config = dict(
    num_hidden_layers=8,
    hidden_size=128,
    num_attention_heads=2,
    num_key_value_heads=2,
    head_dim=64,
    intermediate_size=512,
    vocab_size=2048,
    hidden_act='squared_leaky_relu',
    norm='rmsnorm',
    norm_place='pre',
    norm_eps=1e-07,
    positions='rope',
    rope_theta=1020.0,
    rope_fraction=0.5,
    qk_norm=True,
    attn_scale=0.131,
    bias='none',
    tie_word_embeddings=False,
    parallel_block=False,
    extras=['some layers without attention', 'local attention windows', 'shifted keys', 'gated attention', 'capped logits'],
    init='normal',
    init_std_qkv=0.0442,
    init_std_o=0.0,
    init_std_up=0.0442,
    init_std_down=0.0,
    optimizer='adamw',
    learning_rate=0.00284,
    beta1=0.95,
    beta2=0.99,
    weight_decay=0.048,
    lr_head=0.00621,
    max_grad_norm=0.5,
    warmup_steps=409,
    schedule='wsd',
    decay_fraction=0.368,
    decay_shape='linear',
    final_lr_fraction=0.05,
    batch_tokens=[8192, 16384, 24576],
    max_seq_len=1024,
    doc_mask=True,
    train_tokens=138400000,
    max_steps=9231,
    dataset='wikipedia_en',
)
Each number is 500 + 25 x the weight over its row's rms, rounded and kept within 0 to 999. Layers, rows and columns count from 0. Numbers have three digits each. The size before them is the row's rms in percent of the matrix's.

# layer 2 MLP down (transposed), 512x128, rms 0.103, rows 19-73, columns 0-127
028:502479531480477489489506526514494517531515531531491515513496511528492462519479475492531536516504499486489507460511498505570522500486505504474501509468473506498491470544548515524502622490529490502525500510514527466503477434492471502488490532542491497494460479514457527534483481518524463498458488514481493465479513500519538471486523508523483498480475503517516481517516516489473498497472
154:479431495486542534472500537511503541530513491489524477521523516522515489530524538498486532490477471467515507524495483527510482459544567509507507525495506464496479513481500499498460542540499483549468467503479541488493505462456498500506503475537516433481507499470501473538490531503467525489474494509458449506499517502519509535468535512493492499481533495484495530493480497471528507500492
082:496507514520480549509494484534541498487492501525528499522507479480520545486493511502496468472521486557478457479481546490480515518488502502511495536502494493489507474485514562454505523469496503516502508472466497498507499492471470484478521457524545479503508494492486509521491479508486500455534547541483508520516534533565508517479495523513459509459477518428505539452472521515487478493458
150:504508481470540518508428468460481494489489496479489498481495516522487522533435472532462495499520526541496456483496469508520503467478495541482491522486468458514517499478500510499515507505489490515469500491526525515529537474540518501478498510507546490497480530515488475510476460459502451504515508491482474527518522485477486530497493511449517534527500534471506516441555490507451484487535
030:510487501506477490499516520500464513547468500513466490522444501515523503513490515498518479492481517511494459546460518516510508525494482530503491509588519496499473491495493485470490525508508525480515461501491481488457504489474549510469475511457500553488549537508466545525503498479533499505461497518506513539484529530524539516503521524477477502446472496512510485479459543450505469478503
025:482539520482489564498513498449488489545458487486542507500510497475528480498493467490508482527487500523528456505516482561522486454542517491497480528505515484484494516472498491510490520507536515497551426515523493519488481458535500507488532483447488573473477464501468523482503493518485516512472512492553496507516504485491509503518521492483519464487466489469498492498460510524529492475477
031:493522518508482502506512481512500528508483478563429483510527509513482459476510493519523479471525472477488500490521526489506484528526521483501536498432491533500517477493460457471477488497566497463518464503518522517525490487501508482464514489468544498538516484481504574521520499502530503474501510503512482566516458453474499481507521532490486511514503480506525520515532495476470475523481
182:493454500493518473490522491492494458556469490498513486537545482464467493510475490473515461520529517469519550497443497499534505524514586507520519515502546513522489466507502524454492566489552483498517503462489507509485479534496496497510527484478502504485486517508486520459490476555485505524465480530507472495491497506507486483516482489516487508467512486487484463520502510489512525545457
158:507459488495490511482474521413517509483503471469517500473477517498529511511534477488516534516485460476496525509475506489485473508518442477499469551466499550475514479495494546472503472493488443525503513515502455500496520507456474513466505470455487512512530468484471491514508534501541521521483505541541506497524520511504510492540536492485513464520495490524493510522512557516499535470501
027:504511518491479520479495484451531518523497512489568506465503481448502526507488529511501464526507519526522455450479508524504518490496473501529486500552492499537500475491466492519504481478542506505543510516482500518505491473476514438476485476479478497448448514482500503520520493473501475505410520459479486471507491494516487519527496542493517468470494487494487470517541489515513539496473
160:508486460474463461463518496484521489569495519522503485497488510536505497515528549480475439531508505482493554542510524448531499477451485471482479455468509507511500520461485516462492489522512514545505486493485511495480507487515478483506502480459535498488508541489479532484505463492481494535513475517474489483478436496497467529470516476479467499533514496496523510543506487475479467507524
145:460488495528487537509510511397509507505509454493479486506501497503518497467513479527518510472495507449512499505503473505525524503538476519498492522526503562492477546508530515529537473517491521515512521531500525516505467508473529488513503532513512488511475476511485499457481502472484503507461512554492474502505504488537536509515518557475491495484527541485525515461469505526574482497514
025:522506560466499523509508447490533475527443474527482527497496496497498514492516517513512483527488504526466491509511490531537469535491508514534464503548515462481463482498472482514506521524490507504491521509514475480500483475489505493448475502552574435493497521521491464499516492444557520511517485486487479455538484481531520500475503525498520493488495532517499475506491502530547502495494
029:506512475513509523504515462462508498507494460500460532526500504501515540495474481491542510501498513530512422508453533455555487466490437501503517508475515474483509523489502518458476534512505517474502523530492477467502497517524536503497460555515527481493485510493493501466489517500515480504525456496503469500527490481503494499500489472521462527464411512484485531525541501512519480492500
029:506479489516494495546526493416460514492460520489485515512517530479526507487486503503521512502525470503487454524482501513512474526489497502485511501515509474491499567495514520513513578522441481476531493471493511545451499496519498503507497532538476494493536505508506517490550480526519500526487471470501427518517466489497478516465522501495477523509512481527539479518534498514496509510555
023:500507477517546496527524511450486474532500462517545475491515484508497492497503487515486508513444465518506532524523518455525504548482537496489478528538523523518494503509507523523524567528483515468469521491540521482510527504508519532507511530506530513495524510493520539506528506460520498523498485516541460528526564509507511507511507469535467505484478481478489461485481512472431472479519
052:497507472508517494500478494432506551517483490480531489538513470478527467489500487488481516530451506510512554550469519549495509516470559526502487454518488487500531525551486503483500518439493469478511454476480521486485470508499487500513501459510487480507500499506529532499497514518503525504487457509489463533521477488503463467527532522501442510491509474502519471450463501515496476491481
025:476523475520493498505509523450490472548523505516491501494476511516512513475546464497473533509473468462523499497528516485519488485476559490524543518560469463492489494521538514518476589508501444476523501508514494525480524523535498498470494513476503522536504508473448497544497504484508514494506535496521477488505486504525518509465521528481506534505464469521502463492469528499513506530536
029:497513520486498540499527525434481558509455519480508515478552484465521476501527494502478489472509486530503513480490514546485520517513518523517540513483490480517485489513520491485519550471520463502529447474515540507465463501554471462484512468492505481472480459521532534503508538489524468501514438492470468502503461490528494512522481494522458520495510491502483490496483537506508460501476
032:497509460503520494516529524491470478524490511539549510438471499535546489455492504538515500522503451495531500484496529476533513478512515487544489507487480511469484524488511499516508580483532490491497478485488442508493519494513503489448496498484508469510504528458486487541454466522518460476478501492479530521521494496508497518527480530471505470472541506474480490479504514496574500504489
030:494501490528503473469492513540556486495511470494487497479482484447466504497524528483499522503478513487495491451487477528517496511474557523507503498479510491513468503520517522468485556521556490530474502525490503497493509537490504520525480518510531456460483452462510521517493528496507429490486556546475543506535532510476489542503508483492501480476477520521520506444489485521467500481511
021:482527520556511547499499480488493487519479489498473525479510496509488479513474470474513569502470537483539468482465563463529559506500505455464500511497533510508509521536503457508495547462489521497519497459494520521514479483489476507479506481423508480496474492510519516514515538486509448495528499509500528511526499492494479514507472534463496496552494496522524525499492516515512511538528
023:520484479521505502497492522455519529537522484569495519490498522472519513509494531481523426526509509524472520502494486503555454515511446484526502522460515491516522522517523494482504455505464484498497529503505469508508452477537506525500529457526496469488502515490531477531464484457546558482543497471504499508491520499519486473494522490539499480482481469456523507510524516516531482489511
140:503511492505458472471459530495546461523516503483495533452514506481517493540520470519520503557515471533492520497465446505503461502492507487448527520482503471469489516512522503474503463489504542488513524466541529534520469529510458502520498522475486487471481539462506531463505494492490479498501545518529457488506505494492506501467520516472534474533488524494477481527547469483478525466521
168:506521507484499524495512530445494485565522484530521524470511507539495496519504480505491455489505488464506512497500478518448503467514535470526544484523472480492450481477523474486477517501495507543534523436504510532476496538509497514511489478483508530498522465493521487507500503520530466514502483466502545495530492471483552478573503493485492492501430515477501527535513521503519526496472
153:492502500466508464500493452520513486526517500468504540523507523491552511531528490496503493496485490494487503505497458516548498479453502503516532561506516512535530501428517536486518512504485501543505515510515506499526508504529488457570491513501510512511517542525479516522494530496481500511516550547514489531452495496482496508504457472502534476567518521521472539481524486511506493545481
178:486490480520498493465517487480488485557491495480495503520511483491516497491500547488521501550482517482482582483473518467488512513495539477487526502509473468513514504502530490470462555481534491514479502462504530504459457503513488491518503491499545490517493487504503516483500494511533549471480476509487606490474496516546517483519472462510477501523478534521502517539503518466542506494490
033:502514511524488553528517471457500487552526510558488494497489496440523491472495478535543452506500529504468503545526526477468536496487482465508509502477587518453532529477506510484500527550495496491526474540495532500471496487507506465505490447481494506496528530494486471485487518496506492508461509532496481485488495480473504484470501494507472529494492481459492486525480539493535502490499
156:478488514501498527497527489554518454451521514477434551512514446468504473525513462452501467479486494448478432453504506534518515534450470516517504536493504482534466514493513490454537470491512520534504524496492499513492500495502534489500520507472500483508485495521539508490515473523485465499510508504458501487490509492484544495486491518540470491521506481505488529508487486514515451525486
038:509470481454473506495499478459504504499536508520501518502509484507521506522507506529503531520493470454522461503512481451553476513485467507526556540493454522481517536546504519496507544497508557471497480483480539530494488511482519534472513497544513488547487497501478513514526497480502431488513505519521465496498492488505556496512454497511475498444515503505510500510489474492529489504563
027:512528489509506503508522502460516510471512512496527510431502508529525534490514505472515509499524497527460543486500534512518491530471435509524525473511515525494502496554531501467526505501520494495491527492492517460484446461450463518464552501487473523466483495498504470479535540532468511504498501497513598484524516503513489493494494502484516480461478473522460515493508515480503498484485
077:518503498479499503507517540431508513502523472478496491462488469490483542487510502467478498527465504483456497479512557509460481550511494471513515458548476485529489497522555473486516497480508436487508492439485519516490527495494534509487519502483510485486517478507447494499506508477505487479489496498483470458545514472518477528499542465539473545495535497452477505498492518481482474501526
036:513502520503497486520544487487487523478500503545491516511514506497503521493479491517475453518485496474479445478479548484523504501479419496464525511459496485498529532479473519508487511450507546484456476462464515517489469473491493523481548519480522514512482482517510540519498542504533501508497490495483512494511502507476492454488509534490493556433501529484504526564505513486490504537534
163:494493501533518513546469463503496493450510531518542505504530497527455468493486450534461509510504520453487507464496513535523551517473450525520490524501500490537495513456515486534534494485516462478543489514495511481477486485514514485494468435482521534457520446528506495500497488508498508472488483505452471524461503480498487508487465475505487531517502526490489513539452524481517524498505
159:504547512477500451526517492463500482489438507517453495497496503481486501488517510500526491497513525544495516509511520497472475500540517504501503486562512518498516469515479483497519498503490497453504500530517426541510525503498463526500563526477512522518485505570512482519476474491464500527537469496502505414527497484513470487513488456448514502481492499521509490486530522494492503482519
027:515496504537485517515494485435513497514479469534483535489487495503528499475493502537516486477504492487447553497507566508503509513450405555482500489514530512557508503484475465508507531549492482541468536502506506486523519513474512470489521509461471492459519496473482521517512512523542526505509490521497512468494503510489544496493482485515489471482483514475496508478502513509505547473513
103:508491524511445507513500484513488497510519479526499495477518519508457561493510525534482476483474513455477484492511461473466521520524489485479518514450500564449485534467482505495485494507526495503537450509538520508497540500517456514484558515496535474499514533485492489498512502506506491455477495499472527507493488528520457462473506466494545471552542480459490487499484523476523476501497
161:520529483475479493497512501467488502501482461500492476522526502545463491460517519517504492500514557504467546535479502464483492553483593534492517485498539495493444498543503489505491446452493522494520476479549502533501525528486496482501526505470490482487467506470502513469484504469515503497483485456553476502494508489481490517506514509482474487534509517476461528505534506478535506475502
025:503498504464496510501509514408502492510528478480498489464493439488509505495482479483509503530487507513501434461504492491504482499492502507451499494505480477555508509531493464516488551521536560478494469519520504491506488482490517475462521477514528551504526499491538515521515465507496480499491492495503459491462526492516466538490517477492508538468500522508536535439515504489519537490450
104:499536575544528519528496499424492491507526497519516443484456502477467514471487505513495495524525486512510479523505503517494505474490413524516477506491490507462523504482503518488511526549511505508469561522495518481510491528532490501473498523539494493458487485489493528484467464524522498506468480525526503502561483497520442482493532520524503475518512487504503521495486493486502522522479
027:492490519527513530510496479425552465483536512527526489497518487511556494518467508520502527501505485517451538462527522532511508525542479517494485488521508506491502478482502503476469485551487527529515486461517452466549487504520536475483521465494521540453483487532475513508506518527508479510467518471504473490502499474498506513509474570507496539446500508527498490518496508484525531517497
160:521498475506449500556508454427536507478497503507491505529492485531515493493489512508534541479530561484513500503536508489514491498492524509552515483484480482505498539458551469510511462548504472474494469478498507523503469473500513518499465501479504495491508486480447478469454497468535487461497493514513540499465491467512506470522447483506512523532458501533498501519496484513483518469518
161:509523512476490464502523505499487505559512497483517508506484517502512533512445431517498449489517506521518539499501489511513504498505540527486491488494516493455520481543522494489516448505475513452519501522491493534521531498530490514478512534512542493493523546503489482524490483491456491514513525492502415491498548493474485501470530476453475564487516504475495487440509505491470515493506
024:496511452533465472515518495502513503537512481502520510500471505509515444504493510484524485498494487499484486504462493511504542483559515534512517522508504548480477487511545508522505486497558509498521472478553538493536502490488525501506562441459505529511515511491474499523524504471468530550454516507493462467500501501486533485482470539509476524501455470538477488474551500476506480481508
026:503453486495519497528495481468509524529475478521495461490565478506522450478477496499489533514474485496542450481518487473480539487567524538504500490494509455452523543490534486533467506499516512479495516501497532522516508505506505499492497490446503454514520448522482520520500529487542533480507515515464513461467495506478504525497495510509478524459496459507526492491526495478511530495556
024:483518500529483517519521539444526504464481501472508495489509500519530553447490454499525466524499500527439501528490527516515526470509521470517494506528545527475490521512529516511538538503540491525479527520515476492517507476535535537465496506488524536492524492505494535523486540430486514495495510524533513465518468543506516528497510490487515487522492526537496512489520525524540530463503
141:521486535507488477483498503523481493504480535539538520507503528540471522488465479470512501509565519551497514455513509509479470508569531510477508496481511476497503477528524481532459556500523538491507492501500512527542519511514516520485500518460546478480536552418492477521495485477503481463504486471450457474523491491492514514473501487508489512490521499459525479503498507478504500488503
031:485483508490483516505515533488520478507514487518493496500500477509518479460489529497532483469513487495466437509535510485524558492478509526471510503494549480481523511427512536460517515462483512522499496490512483475506527434539484473524525490536522468464536484511491528504526513502492488518493464492522571526517522540508473495512484524460507527461511466503531503507503494519449527498466
032:501515537496495493495521476383522527532521516504463534489504457496499498505494502528502489513513484498496435509448499507512496472511438522519550521492529499459491479530463510466506497491456488540516509503499530492491492509499511469498505497491541507515461522491525478519515469522563496486507490483518463484457489511479496474466495537477508455471495513494501478499497512525533501500510
153:502533490490481529475473498463501464545518517526499533509459520486507545497489588488493529491510516516496565480484492455464486521493504470518499517481504518483534534485504514531529504528497461500541465523517507501496517532512497529482525544456489499531473481526513476522488495496495510471520522477502590502441517487519526495516528524503477476488504505519506520481515522481485477494505
154:492546538516500472512503507507517486487471488484502533452507504512473446483516480487515531497465492492511479485484498487499536495454518477486493534489488502487481485446496520484494493508486505519465526479459515474441460547519481505465457476479477479504471475568498475489533502478531535531484479522497462571513495538495523479510482484532476506520479473555473480488500517527502510473507
027:502510464534487535486514512444507546548445498459487525469479470489492493508487505491468482506506484489499520515462498463493513549479462492501492535544497495494476488479481482495495592538485507491515496488484541514509513514562488512507532499478455501511477524457510502474493512458501546497529488515486503484480531518502522499531492490472485481502467515521514510488468506533485529441520
030:503494517447477528538529496478473500505543494480482509511512491512497500516485480497501505460537524529550501511485490508498532523528531514504489527455511512515510509482494516513496531478499533483522462512513498443431499504476506526512446501425471507496514486501447522551445497521491531515504511504503497465510510504519488492499522476470463491483516486491497493476512476573556488533516
024:511487505511475530508518477451497510513499512503515506471519526479487487522459520484469451513498528550492415519493553489525482498459524540532511488517535528458497512523451540497490518541534536487537482498487515508510492511525537527460500551503480497485526458503553451466484505512518500495486488504451490539472499501508467499496512520484468506528509510516509508528517494525503506478486
035:492500514497493456499498496418522480458512471524453445438497478503500505503516507493488473508499488475560468494553451501518510512495543507507512483485464526459474511494501467484494522497499483499483477504514522497503506478467492502480489468459512491473530496500497480517504510467489535475472542552487514494475536516503492456468522537498505475450498559502498459532503487500503518505484
# layer 2 MLP up, 512x128, rms 0.125, rows 20-73, columns 0-127
150:520478494473457518472502423530530503478503476532477459500440479523473507508488526509540508483486514501474507505507547503488460523508490467458479517521512490472529502522470513503526501501555518488510492481506514539534503499456502539518491510472501512544524473535533472497490527514455494495506504561495490517504459508468512476474459489522501471485506533533493463467484502493508469474462
075:510506479522458490463525469539515512456490489494502506498514493472537556533494481533524518520490472461487445493515492515451455492512534516522520482496461477532526484504455487517516493463470505547489506531498462515482502490489517503480500445477448466514512502480531470480509469511528485541472530483499512520483506491519499509510515532477504467498464519432490501493531525525493489536528
170:516489507498488465503520503526510487481511485496510500478506521462524472493524508546551481559505546479488506471513468514475470483491515490470483486526521488508565505516494511509476500461513452544496473477507506492472461486525500509509469492500529543480518534469501429472478522496524529512495508556496508446532472519471530511504502512511500533514530525502485464461516539550488488516528
018:481471513501478450473501491530503535482456451531538523449516510478483516477502488489516446519502500501515437496557480505441510502477503490509490477494494498532500487495497478521509523531456492456522494500513481502464513480505501468503496446507489491526520514463528445465511541481483482487519520466483484466550528500527474454475467482488536539493496507494489515483482494470499510488526
012:510464531498471535463502479539497497507471521501536526487479491493504498539487514536497510481493529524494430486492543474473465493481483467482474465499557474464488520520523524503514504516528525482519448522534488454526490499473517515520507520518477487524536515531454499486540511475559492515496532504467503503488461558525550475496506474509460541500512512481514520513516517503504504483516
017:513466498541509494507478443523492509495489497494502502433504498526490488501515482487489508516478516510508527550497472516526516473483494484553505535488534551452517530476485471530479507512486528484509573511477448544477518538545464502532506547472515527504522505501509518523478507480498517523491448509484479511470509561518458505452490496526462489514477505478488510510485478490507499494508
175:492525474516466505488485466539510450505519497452530483486537487456464501524497508481490503530510490459521492497459549477559525535494491518553486505503515484486525471538536462481515539468551488491491461476506527530486528504506468500494518457494483518506485511531546523497541482505485486489526478521561503497519513513477481489526490484474475539508514512536510489529474493482515483540478
172:478491512497483502531542512507512499506463479524529522509457523483441485489494540470476535509477527545554501518462501499460526532522464471486465503506508503485525507506533495477469510463470536491482487487521504486478496550526466463488513499521519467535474510518457505452511500494495476518527481528492526481468509462498544457471498485490508542474523511466513523455540509501472510488527
015:496476497526536484506510524535484499486545520511505485475502507478497488521552479494463532469510483502509483464490519502464546446510506530450511474513485470491540501512503512489468465504531520500512496495479513531514495445536445484498493514476527535520489508498521536540464510500430512475504542477473494505500510504520489472478474518484464469511464446557528500492505462524485508528495
177:487530538494542490503517463507484464486493515466455531493501521455460454476520511474510515487512498501483509508508541464514496488511481462534486516483494497517449462524487518462482532509517486502518520522504493468471507471489571510489505520474515534518519476515488507553519454478524499491515456469522508496545511512483476490533450512521530451520509514487534511476482490493508529456542
150:503505486506495572480493526528467483520493519510503496454485490533539509491486538522486452472543434534489491480464505507491504492521472505495493520535509504504488495473510530500536526535502502450510554488510481505530510470524495460523499491502506480476486493525453515533509443501493491476480503522518495481481463553508458528539494474500484512505530463535496541506452499525469521510475
012:509489505518501526507478475555500487483478520495480519461519511464513493498496494480507538514524548539504621484490509476515475511488493452515514494545528461518509495523511492485540534500492477497510520484542483536474504510529524484487475510483468489521472484526508524504472518492486504493466476507518474533495505491517503463472474513471529498525447539501524466451516512519495474511467
017:487512500547519552505500494547523501514510473522507482453502496481517511502523502530527504493509521517491404499510478537477550513461500530507517478497500469491519501518493446546489538498500444470499443487492483498498517540488466500520456510514486532509501531503489563468471489450529493489504541509485487507484547480507513542476514524521489502494488514509517517498517485474502517477510
011:495503518489524482543486473531476537492456523497467542460486480501501479463493504530499521551489523435508517477532478527508484455518511490558525474477493485517474520502495516487502553521482519524497488467506497519523526523533535512536458494535504508507517504527509499471498509471520467510507544519472480487543504465517532575464528505490496505486531505497551488490494501498473523499523
011:500528478523491492490511531558479531473461505540517502495550469519480490527506554519474503501499511548501473526449497493509536478490488510454503506485517519520482463526497541488524520521492545488515553491554495522493508535515450477494514505486517506489477513493482542499474481489509508511512458515489508494449471465564469470479496481499520482497452514506535527475487488508491514510547
037:466514494506494508483493529528507495500491526458492500520473479497521551500527517535504496495506524477523432527530539465528495539480478502544521490496496493482475506469478469503477523493468509523506493505520530532503543534470519516516460509469484499521498500506521464448532507471520476480512520485496493488498549468546523458469459467523505558491451479484506492533559534483487497515497
012:505475558490497506518445513569474492477501462519521546517486509489477499539515518523492494535535496491491446496503518501494489511489490460523527493496478482519491463469479506512509530542482507504513516533511536560520460477510473509495473538540525516481508477541510501479471516473501475525529467490539462510502521506480500501466510516498494490497469515510532485503463492495446500563544
014:489531532515506489491516526552499516506486489523516479531471455499481504519539448502484533475485539515548407472460488456484497503475486484463512434503515488546495489480498503463487492478521491479457482499530473477505496513534496490505494470505454506516499520503491456464497462475537515515485500530493492524476517447542505472508501481492483498507516528469524505509514528527515504501509
016:501502489537481504486510505547492490504467510475506483531478497489494479467530531440468514506484507524485426501544485501522519538498545487499522496492491498531513503518500540495509489474469519491486484501501521532485517489459492469531556513495524509523472512485472495494516485494535572508519529486474514522450463488518476443502527470539541497467450540502484478494510498504490480458478
016:489512502500497501466506473535471525519498485473470493485468530511537534502502464517468535486497495485521370523494465498517505480499503530525492492507455459509476506515468492500490513498495492472473512507518493518469506497479479512518478494506534489454505521499496512456487480516506532502496506495546509503488502537581467484507476490547490484482502523457504498491475494466468516508544
011:490514518549502520490520519546542503507482508477544533497496494518499466534508542556494503521505534523509547492533478554443517514490476508519532490475491482484540510517506499493471519539463529475520518528485515495527500521525445472520503524474522518476455492520487567506481496464511487521511464491532499525467491538501464544470466496511506490522492515501478500493460495535509513483509
010:533512519518488500489468500557489491471459456476441492477504545467519487476452489468466524495495486522446498489492516485468540452564514498558491480499491492489487460531466488508474519524512506499465527475502548540514513511506492509488464495486466526464478504485498498497507511487491472518506487512517504496467498460469503485495512515503503499538470459459517534538533495525477520509470
152:495504480553531478486491485508484499482539506520543511480508508483535510477532482470498504510517493546462472488496511511526521505464478530497450477474499542547516529493474486533474489522512497530498512485539507542474568506465545515497527509499485537512499498461499520557525502492465520508476497516518512491503485504528556517485534445489494491482471499495498458504528520533479499446539
151:495480468521511506480518504509461461511491509539506442475518494511536481529565557497477469503492534486491532513465499498484511549520448506489532521468473466512481490527505481496509482521478482510539512475496494526459516507472490490509493522497495469499508492506517520514513501496478439460503506474492520500513528466491547531504520488515470549512447508540481558551479495471476504490484
167:474475531513484489491509457517486460500456506516477557513486501492491479517502461488512502489521478507527479500510486510499478488493483479476489454480492457507513485529513571504486521472518480528480428480537487519523490487495514550488476528504525529488515493479508455514526503496505493465488492535499506492539492516475508538527476540547552515488536540488552502476510537486563479495494
131:513512529507479534535550481541452449513501521522471508496498505496471457453509491480485493523537479481489515520469546489523537516467494462499515514461481513524487456501509474487512489490507479514498494497552507510471511480472498481484525548512517488519542480477539501493508472520466462490460492495508522473502531482459536514535457449546474529503514479521510529522484479498505522479541
021:489455538496514502478513498525506499514462522486464542480510491493488511466533514512461473485508507463529445528530463469463522498446501536508475469485536511492490514504537467498561508497448492494487525458530531512520504526477478475487489511495546498487508481507459498510495504434488475534520498484483503446510541529500488507481485503476511490458526538472524520490474462506488515499526
177:491484492518504504492510514518518526458490522505539498469531516535513532554525493486480503506471501482495474478525471438520494518475474517466533450510562474475502529530500467479505504488509460528476508529483535470523506513505518475547483500505470507501535519501486493471515494465532480540489486494459527506474505457465536475484525511472463484487466499550499500540550518500520470521525
020:500525475483490476488528499526463509514513484513475511467494526474542525479496549541497476455464457465450519506516516505499508516512474463533489471526504479480519531549499531477444554501476534507476529462456513502503493487504467532479498504473478537501478476499554489527526466489481523516527512499502510510533507503497528496503456524472492501511464542539537499502513457515501475481525
015:456497493540506534483517501522493517496476484505514478450496524496489486514486490505487470474526507525495386521514526488559504520481451490485488508499562506499485536539522521515480496490511499515488489470505500549477515506480522478475488488522514534533502519514513546498526479496456489463487510480503494489498440533484478518514469492539498514506493539524538517488514507508530485476542
066:539561484511510491502467490534490492479437482474471489507491498483465507491529475478483519475499493517453450493472489534507484522520527497521520485510509444488516533527503507499510504505506436525494498441516534535505527498482541491505495529503497478488496509505443516533497487509462440493503492530502512511496466498495444470478479503495463458496538499487467500487531510544530506464521
019:503494521532524561525477468536497510476474518497490478456480476510475484525522512516479512489497509486491476488563470533495511462548513479513521530503488499501510556491488547517515519502462508519493466494528519491529518524546503503500490494474465503523496500487460535505447515477539509505483518495509530478495482511523516544434524491534554491473507507506481480511452465505544524532514
180:488486505462510465467545487522518530508475508500491544525528488456494496526481510474458480484496519495510500492544482459508502500475485468463492469450503499523476475531491491487465512475458535513473466483527496501517499499470518501539492447524518495542503548510521515499518473533489461533469526513504522499499521520488552532566492472534498454482509545521495511508503528480549497499488
161:472477448556505548514510476523522484490504504513465476490470487514530484524507506488492526494483459505526503515471485484468458514464466491517476535479498482558478489486479488480534526558504500481510508531505481495496466463508523491515514525511514469508530499488552493463517451534478504495515473450527515511507501455519492533484470506466521534524531546484495545528487469496505513513458
013:491524516542474490459481481549507496538505475495523491519480531507505496529499517502468520476492475539488513515516507507476496491456497510502495484482509507485473531515524533488499500522535492520557534524504469552518515482524511549497501530505477527496512505509507501506503512492445431505515559494511475520525454475489475542526475536492515565450471498557482473500509533516519487499521
078:505528463494449494489474461530523541514514499514543493509492459492533521496532501499538471515491524497508474501504504544475473548540491516490506485515493473534494548482480513490516520495556480494544470492496541500532488494497485510519518474499479515520443503469453471457488507517502523481484492510494519539475425469501469461505508502510535510503519481568495467463508508482505510486497
166:481491489509506568498558514521501477528493540469483502515470503504506517502467511513509457517528474520550521513478512495508496501491491450445492497484441512455474437488469536468504538536466481514483500492476487468499498483520490518521522540502469523459510527510492521494486520543489463463499491485475519483511508492452515531523470512512471492490506489486494510532451494456491516540498
014:524490496525501527517493497546469493491484508495499503508510499497459494524517477442510520520515522506489370502535480459513502523501474493508516499515497507491520509523470495529530480486510503540504475512547512500475501480479500504501491441482496505490507455488495537458491558505491461491512472498546510491473493512490533525539443494491463520498491507500460497514485518499471536470514
095:500507500491512488537482495521488501484491515504500496458494510466497496499462512488491516481511477537485535478496460510474499512532491501493523488496513537526507500504484551521496495491519496496481480539532550550516490491448423475492508473524540520482539516497514495514501506545492542514498529495529514505462449534511558573510496479513468505498460502478540515513500445540525498534519
015:464489493476483512464509533528514504503492479486506488491456467510518482472484504528520490538497515508472571448473473511515493484498480497515511518509473444487510560520515537481465491520510514488517508524506487465465477515520522490472535523525517492556526464485493516535480513453454453502517457489451514528494501507500509486487487528533563512536511490533537500491495497473502525507482
156:483513490522565488501511549538488463481520514496501496519465516470546515508515517482473514494478508501481519476450538553464506514465506556530495487532552518515511493450500531507507543529525480529504512471510493512520522501495494473477496495484495486440489498460477504519490541472489517498536504489478491523434491479497452488517451488492510514524503494505521500538453513535515502482493
152:472497540438498483521509554528511558476518498525495469489502497535521451490498493501532516541503495542442498533506492517464504458523499507509485494525527501486492492519461510482506486475456496475511491514469497524452457487483517499495503476498529509465552531462527468514499508502537519537443483492467503477521501485531471495489540482508479532452510506494493480525513521495510467498538
012:508486497525477513456474489527500514472485513489484559499526491517498507523503492495497523526514496495500415532529522474465458498466477482472476483509525526518475530527494468452473543491476495531473530459522465538457476499519523485543475507488461496523522512503497470487507502475505522482501466487483494476519506526539472470489474522512517488485474546471481528453486543529463482490500
014:499509523551492483494491477545512510456496465507492510495476531473537503530497516531507502536510507470505594482507486481498465514494493525528521482513539516516470505535508537467509486521490458528468474505501469515463475464490489471498510496488483517445450502515544506508561524475522494508494531466515502531527507498490534553493472497460485488497487511473535502507472506535526480517518
015:483473535535474518501499493527515506496486505517546480479492481480464494477447501478494474504501515515472317481499487502486464518507505491496498480510522505465479516529498460498480523493536477505514488508474506508490485466566509512514466492501509515505510511497489537480536517525482479513502492503497501498489498496494492506490470509476520521492517506514494499494499499495477508490479
155:500476526475489489507512536531544515472498482553529476506500507494454520480485552509516489509523509521489499464501484541436476486512523500536484475547511490480471513547535543533477523520482456444485464491514528506491469518490529521517497541502516483502477527480497462502505501500544481526468464539502501482506473507456496493534531491496492507520513519505507501475532525496497443462527
018:498494527513493531482524487560494518527447471424503487476482497515489501539502478497467525509521503522492484513498523501493474510500511438436500492516445485514501535508484515527515470520533490483527467500508501481482492505519476483502485510469489543478500540488471543514497519451496536458524537507494495487490518453471497529482500508489480488475517508546440448499496518474500506518533
014:506494512502500488452485523544497506534486495485455518540451466488518464512526508495454497538499472481500432496499516487526467478450511504480465509534452460517520480529508512501508497495500541522536480497518471499467508482513486527511563531454507485524467527483526518539494499470502501504480490512480510501491461472526490499535476488526554471552476487507498514472500475480483494508462
150:475465508520497502509532530503512479492516518503497482527545526480485486487467492510469553506508473513560523508460486476522462493480481517480501486472498525499496502496531461502455489483474524466453512507519490475464484516487489461533507458505505558494562493549501505525521513537503476478448511536454510486504498498455512510518560510477494506510512506452482539500548498474500486503507
154:552477518496549498513512501562470526467540517566521472527513485498492561507487486469485481512499522504505508474511506529507505539489472484492520499438471505521553495456489470541488503512503478495526505472496462482497532470511463451477489474542533540498504507533506529495522513525498532504480486514470491451501505479509525470523542490474476475518472524513509496506483478516497522516487
015:514497518496489515476510512546502509514478539443492476506504484496521464501451505503490475498503535497456385527468529490526452472506487491483518515490513472494498529476499516522478485500477500507510522465532478503501493448542474525515509490518528511465538513525534498554519503509511486489505520529514515506516476533498472513483550511485529505467474480535503490473540491526515511540504
019:480513474559488481514533511520501533488554502520540492552484531526483479507499524517492527474480501517499421513470486487516450494521508506460509494480491503500458510533499524518461485469495491501470527494530460519517479503520448527526548488474543538524474497511535467485512514514511498514464497497477514529482496482557518515529481507488463514519520500503532526482498511490517496479560
011:483489471506534499517470505542489495519494523461466526498472555490488512501533528456488542483534487491473571517533476475485480506508486512582516534494509467468490496501531475503498527490486486504497504564494470486498528498484494465504500495518538504508504461492466506520537474462473501494475487470505515535469553489547468496502482491499474492503511545504552518499509526527486481510504
018:531478517543490518519445537569519503528508529520521487507461480455495539528528498443505497482471496495499520505484501504501478489452517504471488526514492515537537528495508459509550467506468489515512528450526485463500531526481501525512528490510500519477480519497561478530522471510490514521513531524495519488454476490499455447485474511489492501504525515469479489495533474510501528510529